Part of a small language model's weights: 20 layers, 107M tokens.
Each number is 500 + 40 x the weight over its row's rms, rounded and kept within 0 to 999. Layers, rows and columns count from 0. Numbers have three digits each. The size before them is the row's rms in percent of the matrix's.

# layer 3 MLP down (transposed), 320x128, rms 0.0445, rows 160-176, columns 0-127
134:373507502485484491568481484474474525455507534532486489506517536422559450507522479510501473512482511474475497558600548486490501481480518468457462480507476519694533490521489492490523513460504497558508527471548405459529507494495528504520529500578516528542521445536556489487495511484513482460511542446443471462565537527486490487547383535546483465509498492471536473501600502525514473500474
023:497465488474531567493486552567477521512525372458389550495507500518543519456505562553512489516496541445546507475615523507510559435499500538532540550552514509544523525512505453470513491557519505552485488542516488525515526453493508509471514509475475580556540484470499550458540548476504503542585501475518460479545511526549538426527488481513451483547514549519430609485500458423453484490533
042:541521452414559525562522450492520547515544475518468505533517429506474505526503545504550503410465547454495440504536494511543540606523502505553465466405505510555541526547487459508489470510549468572493524499587569518517479493545597441538486496530462501544481548441477461447553461513488526480473496521526476528544519491493513530549544534551555542540515485408524515509547537467488505418530
071:471476488493501461459437458498509404596456506497501532493524520474506519523465505483494545455549510488509545497539445563462487565526537475464535444500532491607506515536483511504442484420520477493504528525380523528484535550474551523463578474541506446512488491398449513464510512535545501533483527529498570479530482502583521508525491522540419446587518527515438525518452493520464470419529
037:535437449544489498613509566428459519527522531468454500472472513526563477469536438489495525531505582505508467529530462536461504492511460490540521488499403503563498489591598514517468470448520525527506454522465503475457530462571489481495505531492519572577547519458499459489513585498556459517459541479526481548464539524446441485528579469500446483503491503489479535459435530413457547499511
031:563487411598507450463505442514549489451492527521512557485540495461493551544550460524494470498481513526484492484500511496503475484583538464524543574546508558489503516473480507530559562538496480479462583485451441442469459518520561549567482506479537476478490440543517517473513451446503517481489520474416518466554571480611458516517482593521454485494525495446432563547485503471548480480440
145:608529537474550499521476491493514468465474508508476479515500465564501502522545530489497570502514484475525481531413479504530543545484567519521543482503539483388414475526495450529529491491568558466552487579547585478485485439581536420490476482464493588470511588516534490494475548499453472573560416503525500497520470494488526515542491532475592447537501446478546506513489478503462518524475
038:489478539558462432533481495497495418506507507542481433508445512587454476505539518502535565439408567513503538562546511554519512520472508542536448512510500508502498512402517461539529500512537426522494552529559484515472542517463431490484485478449364508522503478534501452438557492473538519471520514514495515427561472537522539547576474531451439538461517529522521518499568561516502469503551
036:459583523531421491538516455467450481509531464511475444518443441561474580492461552492515445499528503463507446509511520464501531494507516545558470568545489539474507442464506536520588468463584579478541503488462476496467457541444461517443521517499481474498475470465552513508541432443510542507492516602465515543550418391482500467541578525475499498507499529517434456467544467511453509508514
145:466450465561545463560563456462484459489440515521465532538550491514524477493503470549505463485456513467499504527549560511481474424485529470555459493446516454678558483563505487492528534468508484544467482475418365501510474494572502528489466479512494533500479398501504493440518494473480493475520486469482468476460477503515485489552434467554445507540528475529543494509489503473490455490417
088:581452502443462510507593501508474451507512535527511508493494547535561433516472468544481530497521501526505561509514450521454436484534531490573557437478453530537507508460492465452473470532527508515527521496606590583530463485556535505484465521507424516478510475467464537531501497469482457448490519555518540553622559435545531582544490515542525500412500515521513505469510493538422491491485
088:586540439472559504551581446485487497532488425495514528449458455456553516469489462480560505502503545505523494522477381424508459519474530571530552558523491465360522523490513463547438429515500516538474494502554548457438520488500524492518575504553527447482507468549542528487490516502497458505508497505508482523509414407496520478457526474536533524478512498443421543524519482499527473485489
080:537513457506537552436480563488472523517461530509480509489482518490518437437549488463476439544541545548493519486548485491468535533505533487515536468529477477481561401430517495487471497503584537386473529569379529450450548498436512554493504491527514572472491541455460468466530533479484472504529514482479494567457537477488481497516485582505446462592478600501528550524471489494539501539470
054:556486535506450442515528479457487517458529459480509493574484489481503426508481522416475458473473530463536432513490453491525569539539477531548463472537454524415452452548549481554501459488514495561453482494580485527508492498507473449476471478522534480525487538432455448485515525433476490513463485523409538560497617486494419539505463493474509467515494568485517519492589563551408464530510
134:368504485456476528517496502481483494441457494510547499490480477559533546453532477451487545480503523477499456600518472500479530555495551446559472512509473408559527541502533490467529482449449432503486504482483444499496544514507475558521521508537507551473504450574554579509448444513532473471497529499461528449551468454515520523489459529495427510464524512497640550494569465430494529488441
173:569519481475453527495458493441577456428430494513516528551502426571491478471513528532476523504507525541503501510508566524501490408534434461555565535471505458580456536524504507483523520476526507486465541570417521472611473477567492489451391470481415546467521438507472494543460509546464506497553486533491498499563514512450538534564519545483517489505506502527482460495488519473439467523436
133:514487533540519576524549515454530550498470559527507474475513459522473522490508508519493460494510468450493511427503542502516495574492445486506535499489553548465405458538491521521546520485509506388544491489613552484516486483482523524480474506538430477507609538515539507591483453574530513417508476499485484505472527465423482526510445473516540507481510474511422521459572541515541620461492
# layer 3 MLP gate, 320x128, rms 0.0498, rows 161-177, columns 0-127
029:511478441539486414472691528497451516505552483491496466513525539514465508511521420519491466485476459532468547543497489477457507545480556494467545493527552560491510491491423493461489465354488493488432450475466484492543453468557511537464495491505452488441508512465501502519493502509528496528499486490499517582524476526533549568552502540519519444490388513459510504520449506496526508530542
044:503516494449532439534495480451485506544410478524495492516519465531468475533548480491554527472452464496394495503496512520575508438422489560509462511483481534504504504488408496467441558465517483489528463497481552552503515477476625487389523471532526522575493491525499484469539533437609508580519494487508508547512557435505481557551493558489486510527532508510537520483454560458507444453462
068:479556504497562586491580473608583531463541475526541526523490443526542473480591488499516470490504555542543478501468537459543463468473488420498443553505479431503507573522565506474504474604500533509488457462530470507499473514550499392478431450453541533444442573484535474490517514523475554514533509515506468478536553477506495527480540498477504595474476513522511514488489458495573500524505
051:489481592471444444534498506486577482491525494476478445569450481503501518513660486513556560484441473528469406508519496494575484538482502520529484508532519482494509486459413499512486495581527521508501515481470552510478492564402534504393478502542443485591499458535517506508518458520531517534508498463488568504513513510533531502591498424502508529489560474488486521549470480454489486467461
041:486492501511545501488632466542501525524373477509515502457511512509485524516588445476514502541519450543426492492497507496451507477454514443492528498493465421497539534520410486528463519468519529514523505493478502520486524456682514522418528495534532505417494515438503491486481488510462434531488501496535480546465499566510509586490490473520465541476412490504529491484472488453499523512455
153:475470522575492467489519448521496536473529514496545499499512517436419528447457499541452502522448552533447494478511491513511483480479432419498416515497419446532563434483513574495507541523449577489554516476504477509453577524466511508450435509552491464502451468469556504521518435513504461477478564537510496496514555569475443391464474449517454532500534498564446480444482516505542520415531
040:497518548461539422491498549432482460490511457520519539450565463521581572474437470479507496553515426523592590488509475517527537625508450485449483488442585512538487526490487496473528492539498548511526554500512544510503501417469554487406536496487443487564454470510509461582517464483518520496535528486528480511534502423461565551469478519491484457477524458512488491412493498482529514515512
040:480497523470466609475519515541528569504555591535519499472530524480487471515570362530550496523508416469467526515516495499438467526530525555476530528529461490446485523513524552433424470472531506497526466512492514575439561428524522505523489484468437510474452472543479553585464509534452467508474496430464440561503494508540539525393476553534461494508512522497521488483532497468526478510466
140:530479513521571511570524488560523528478534539519456444507514575449480513523519443537545509468515486436513516592478483475493492467458558555481446473397552489470552396515435438474493480462534499506559494362450475471460464442463526536478535457539544567558503515477533480515484472482531535474500464461467518490486466482487489436483472554555469460537516452500518440489493564536492476529513
093:479514505501500511588443494520484495522489526507506496494442517501477449501561487490494538484539596464462480491498494482563474470545536531478520509515401543449478485478498530474486476541502530554591493460490503629459481423509537486435496492517390487412484487503526469497458524548571458441499511559453461594526566447526519566491535575494498494475461502517475495504473510566451565509525
083:534553446525516597491481497476468477477499536485484537524494447420527541532580561493483506409429546556538515490514445423519509495494456529529496485522506491435533524512543522496477508558529402501545484509494539454484573485415453465530569515488471478481486388503541489479485512441603443515489502471508533413500495454461550556523525460501511472493502475463483528500547461476438474449487
076:508491494523514392560490490400475520473547476498500527511545486498478505569536502483533505444446359469514474541495519486492535520524479548459514519494572500444459554551437511525489511477454531508501489495540516598455511484541519426559517483533522468531519444521525518524504454510560460548531490485506546450498547541475638476507561429500487482503548446494449466440541506538471486469508
065:497490490474461486486577534456588536524569529486456430455553507486510517528545421500558542499430557556474495494522513538444466499388487439497494524502520478476514478460381539508475516545524473506554476503477552490538547510546564534391493456474510531614507481519501540507495467529539511511515564491503535512504454536492496447470488460504514496485452439470491497470501519404574515495467
148:488506504465481488548461537467492506463433460504499513407499491518540539503577521453492561457498573487476551577488481515487501559521571495524451501507488425418530514501616504513535476478494508516522480493500516500512590488501486533474537495592529564481506489575572531517451430485519469453532544583431518480522550481469455578547495512497476532454539496512565534486574468449521456487455
192:450486528539522496559507468542501472480590469491525459469513540477535516469483499483476476515525544530468534500529472420481460498409495546490452499452479506633590460466502504572518470534507481529529563444524425526436485546466483522546544543508541570554459556467504518515542467465503516438400445550549529495475545546496457490469460463500469458466529488483507467536477551528513498467593
110:531525551454501439510514504468500537533466445467404464495525519505569478571496490494509503522491441468445582560506412556444536465473540592496506430443428474445572553440511497474508470470507514540479452482464520469491475502537522488553581559507514507529488479536510495477467507481469554559523556536511557527494412526539443472535508554546528545464420480503517457538438529473530502497526
093:513495518486508525482516546499388530500509480459458484513560480475541499494419508492482494487542554550491534473473520509521522557498497557525543480465594546490471480498419569513518573516485518491503489524537510471521442451551514530404535480457561498522517545468444474488457555510579504509510476492497455426461439526405588500437512467518568438533436495515461426553487502521569479531544
# layer 3 MLP up, 320x128, rms 0.0487, rows 161-177, columns 0-127
031:491525513482586529516693515483549510504477503500535461547447499517453514485439534519449507524507499501518525513516507521399540559590531521495515518467517521505503457556458469486472472608518503505498436497508512526508462481511428476474498518543549496538516463514502531563493490503454561577542471540514444528501535561492501434634475503520474493521518545510513505550520474504499454519494
046:526507479516405402477459516549422551541440506511500485378441476530475536487533488485533413489543429542612425494493544473476498517462501457517507510495467501513489491440442551465468501500511522517546492489495485464537496480575508527643458506467554533525498494499498514482545501493513452581515530512553456490481538595509516486537493486504519540479534508505479525544472479524562515466526
072:478442562514537526493676529513495593531491490480463460515534508503471452501476505449498525456561508499394565510521532571513453479397546482509472512518444454545538526493516501518468453586537468491492497431507527479476477534485494553558557468472556535559502555452511459501522522540523533482539505563511496524480471444486489470516469426529444560489451513543490505481476521495514470509505
044:491510390436470585493398524423468531516448560479517484500563520515570493512582530480530482536541511524594502520520515481512512534490528467513441524501444503539457492498481515475456528613502537524578560507513530535533511489487535485535468519458471515516457531464485503506502513537465468562441506509496444526494470500487475569521473547488515568475599453517488461393503455549533532507472
040:473486558544469544500406470519454506510530483486498501510545494558482519487492528504541513559503470432588423488501521518444513530514542488468507489480568497513513548516541464489526515349526549511529493506512470545489511501419473544434500495494515534433482517504515447498484513473412547456476479344492575514517528529501432551592491550514469520501524508529505500535483446517455489465485
146:524539507435487518494497510514493430521489471517462499450495486564594505510506522465501495465477480495534467526475507448465495506497582582474589520555540534514434487507465499466548440459572403529437481544502495470518429494536526484555531493451513559500538487526417496474504492497474518514512426492470540508449408467578549584528540523474526458537483542389540550542545491497482488538495
046:527481486463432493498548513457511508487481544497502534499537466502549552518490385478441533527536494542432584482523519484486566620480441561491493497481602521519469505493533511516526553510469430514530497496462523453503489456455497555496551502517498488646507437459504504496496516469595469402547511501496514455488473443476567432536501533498485465503453533476511490529493525455511515465533
047:482515598460507459489459484459535463517561533459482454509474515505540505492471448490432513578481534498572474507515493515529440476410488514533503498502444529486437520499540541481511501513505464495437462482486506509511534489488646486541494535463550519427496499496458542463487538521556555517543495583469523464507496492488580630505547455509507516482386504484490435435521451462495525498504
141:507447523504543502559534500583538514512496525531449486519534569408497538541492411545540475465461506459536518605504482461483489428455558542462430454452567475495549425520431468470539489477532445506514524413471473485458515440512528541497521441523541580504472492486525477511499453492545488439477471428440504501456487518508487440492467570549462475569503486495522469491511536556502448516487
084:492521494472478450474453599529492453541587506476514489602520494492530461556483530462452499563482509525528555505498452532541476537526564507520407453493555589515411443529526469470423477518492549521506538480480498548492489489465452529527522481539469554445516551561495491563517481530546501473461499488497449461458505453470582530538540585491505493477512481501493439452514431575503486570482
084:487474534482584479550526445489492489518505467481533483452521498505544449548375422528526538504467558484451413533438451504424439436515562593471450548453481503465520508541491515541515453470481538555433495553534448531473514505520484439549511525635585466506503528475464557514491444537475515485518499489489498495500475486491469519537499544513502534495548487506501452507476461531543512482566
085:536491427448482530477444499507537467497484541493502467477504467511505440475541541448487515596506519511458502512509503490518592537508500499516554501529526418505522434491620508490425502520551508491487462536462514491470580480396586537497516461493473534426508496463479500519516524429427495470471471480499490534471535444521536615473485587484462471542442541522512518435478428488521506469460
062:488489477478479550476524526515431515506621459502509482539484497512572499538438591484479504558503441544513575485502508484513454561456503533528499504544540499525495493526412463436456527496513489499653494503489455557509534422465541528473467537474480496469471543545444481524498589519410492480451508420418552486489483526482484541500468527503500560506452477518503443477497525536494541489480
148:503536501474566511541475513469497511468467459500499510464479489546555532488569516469499551438487550481459544560493487507459522562497528488518485474516453389401551505497603492521554499498460410505485491512494513469493593501499484568510528497542586507482513476578530571531481465499493506450543539564415566499527502424492513562530475508488497525480521514466580549516567467441515467439499
171:432470584469587478524534505573449495539546491472495454490432584463481514515499436469529473507498422558574490534486428477516479551492558561465441509564511516496500470447460499550516456475469527477467483444515498542411476510472504519511556532462540539485494565472501537446515502505528532474454444521526513506390484554538462450561506490462512463530510484444526494539458506529552499525585
123:501488566482505571513423559441496558503473556497518496553460534488483509565474411493512532509524506484486540444479525551565493532481517490508530501485549580547399499517427579509451512512523527455589469461523562509550512489491447556510497492541544467474532476541495536547524460593508539461475485477504507495542520447469485446485466431480450560473505446507437482434546531462536543496431
086:501482492483469521451501515495440401482512415515530511516563507545518484489484610559488502452514506550469560479499516533538550567532492514467458494531559513576457515423591543523554483527552524512484538499534441518451489554534532453465432505419526520600542545447474483521529530587537521463496533556524492528516483423506536551496482475495523490503519512499455484483468484516500426486422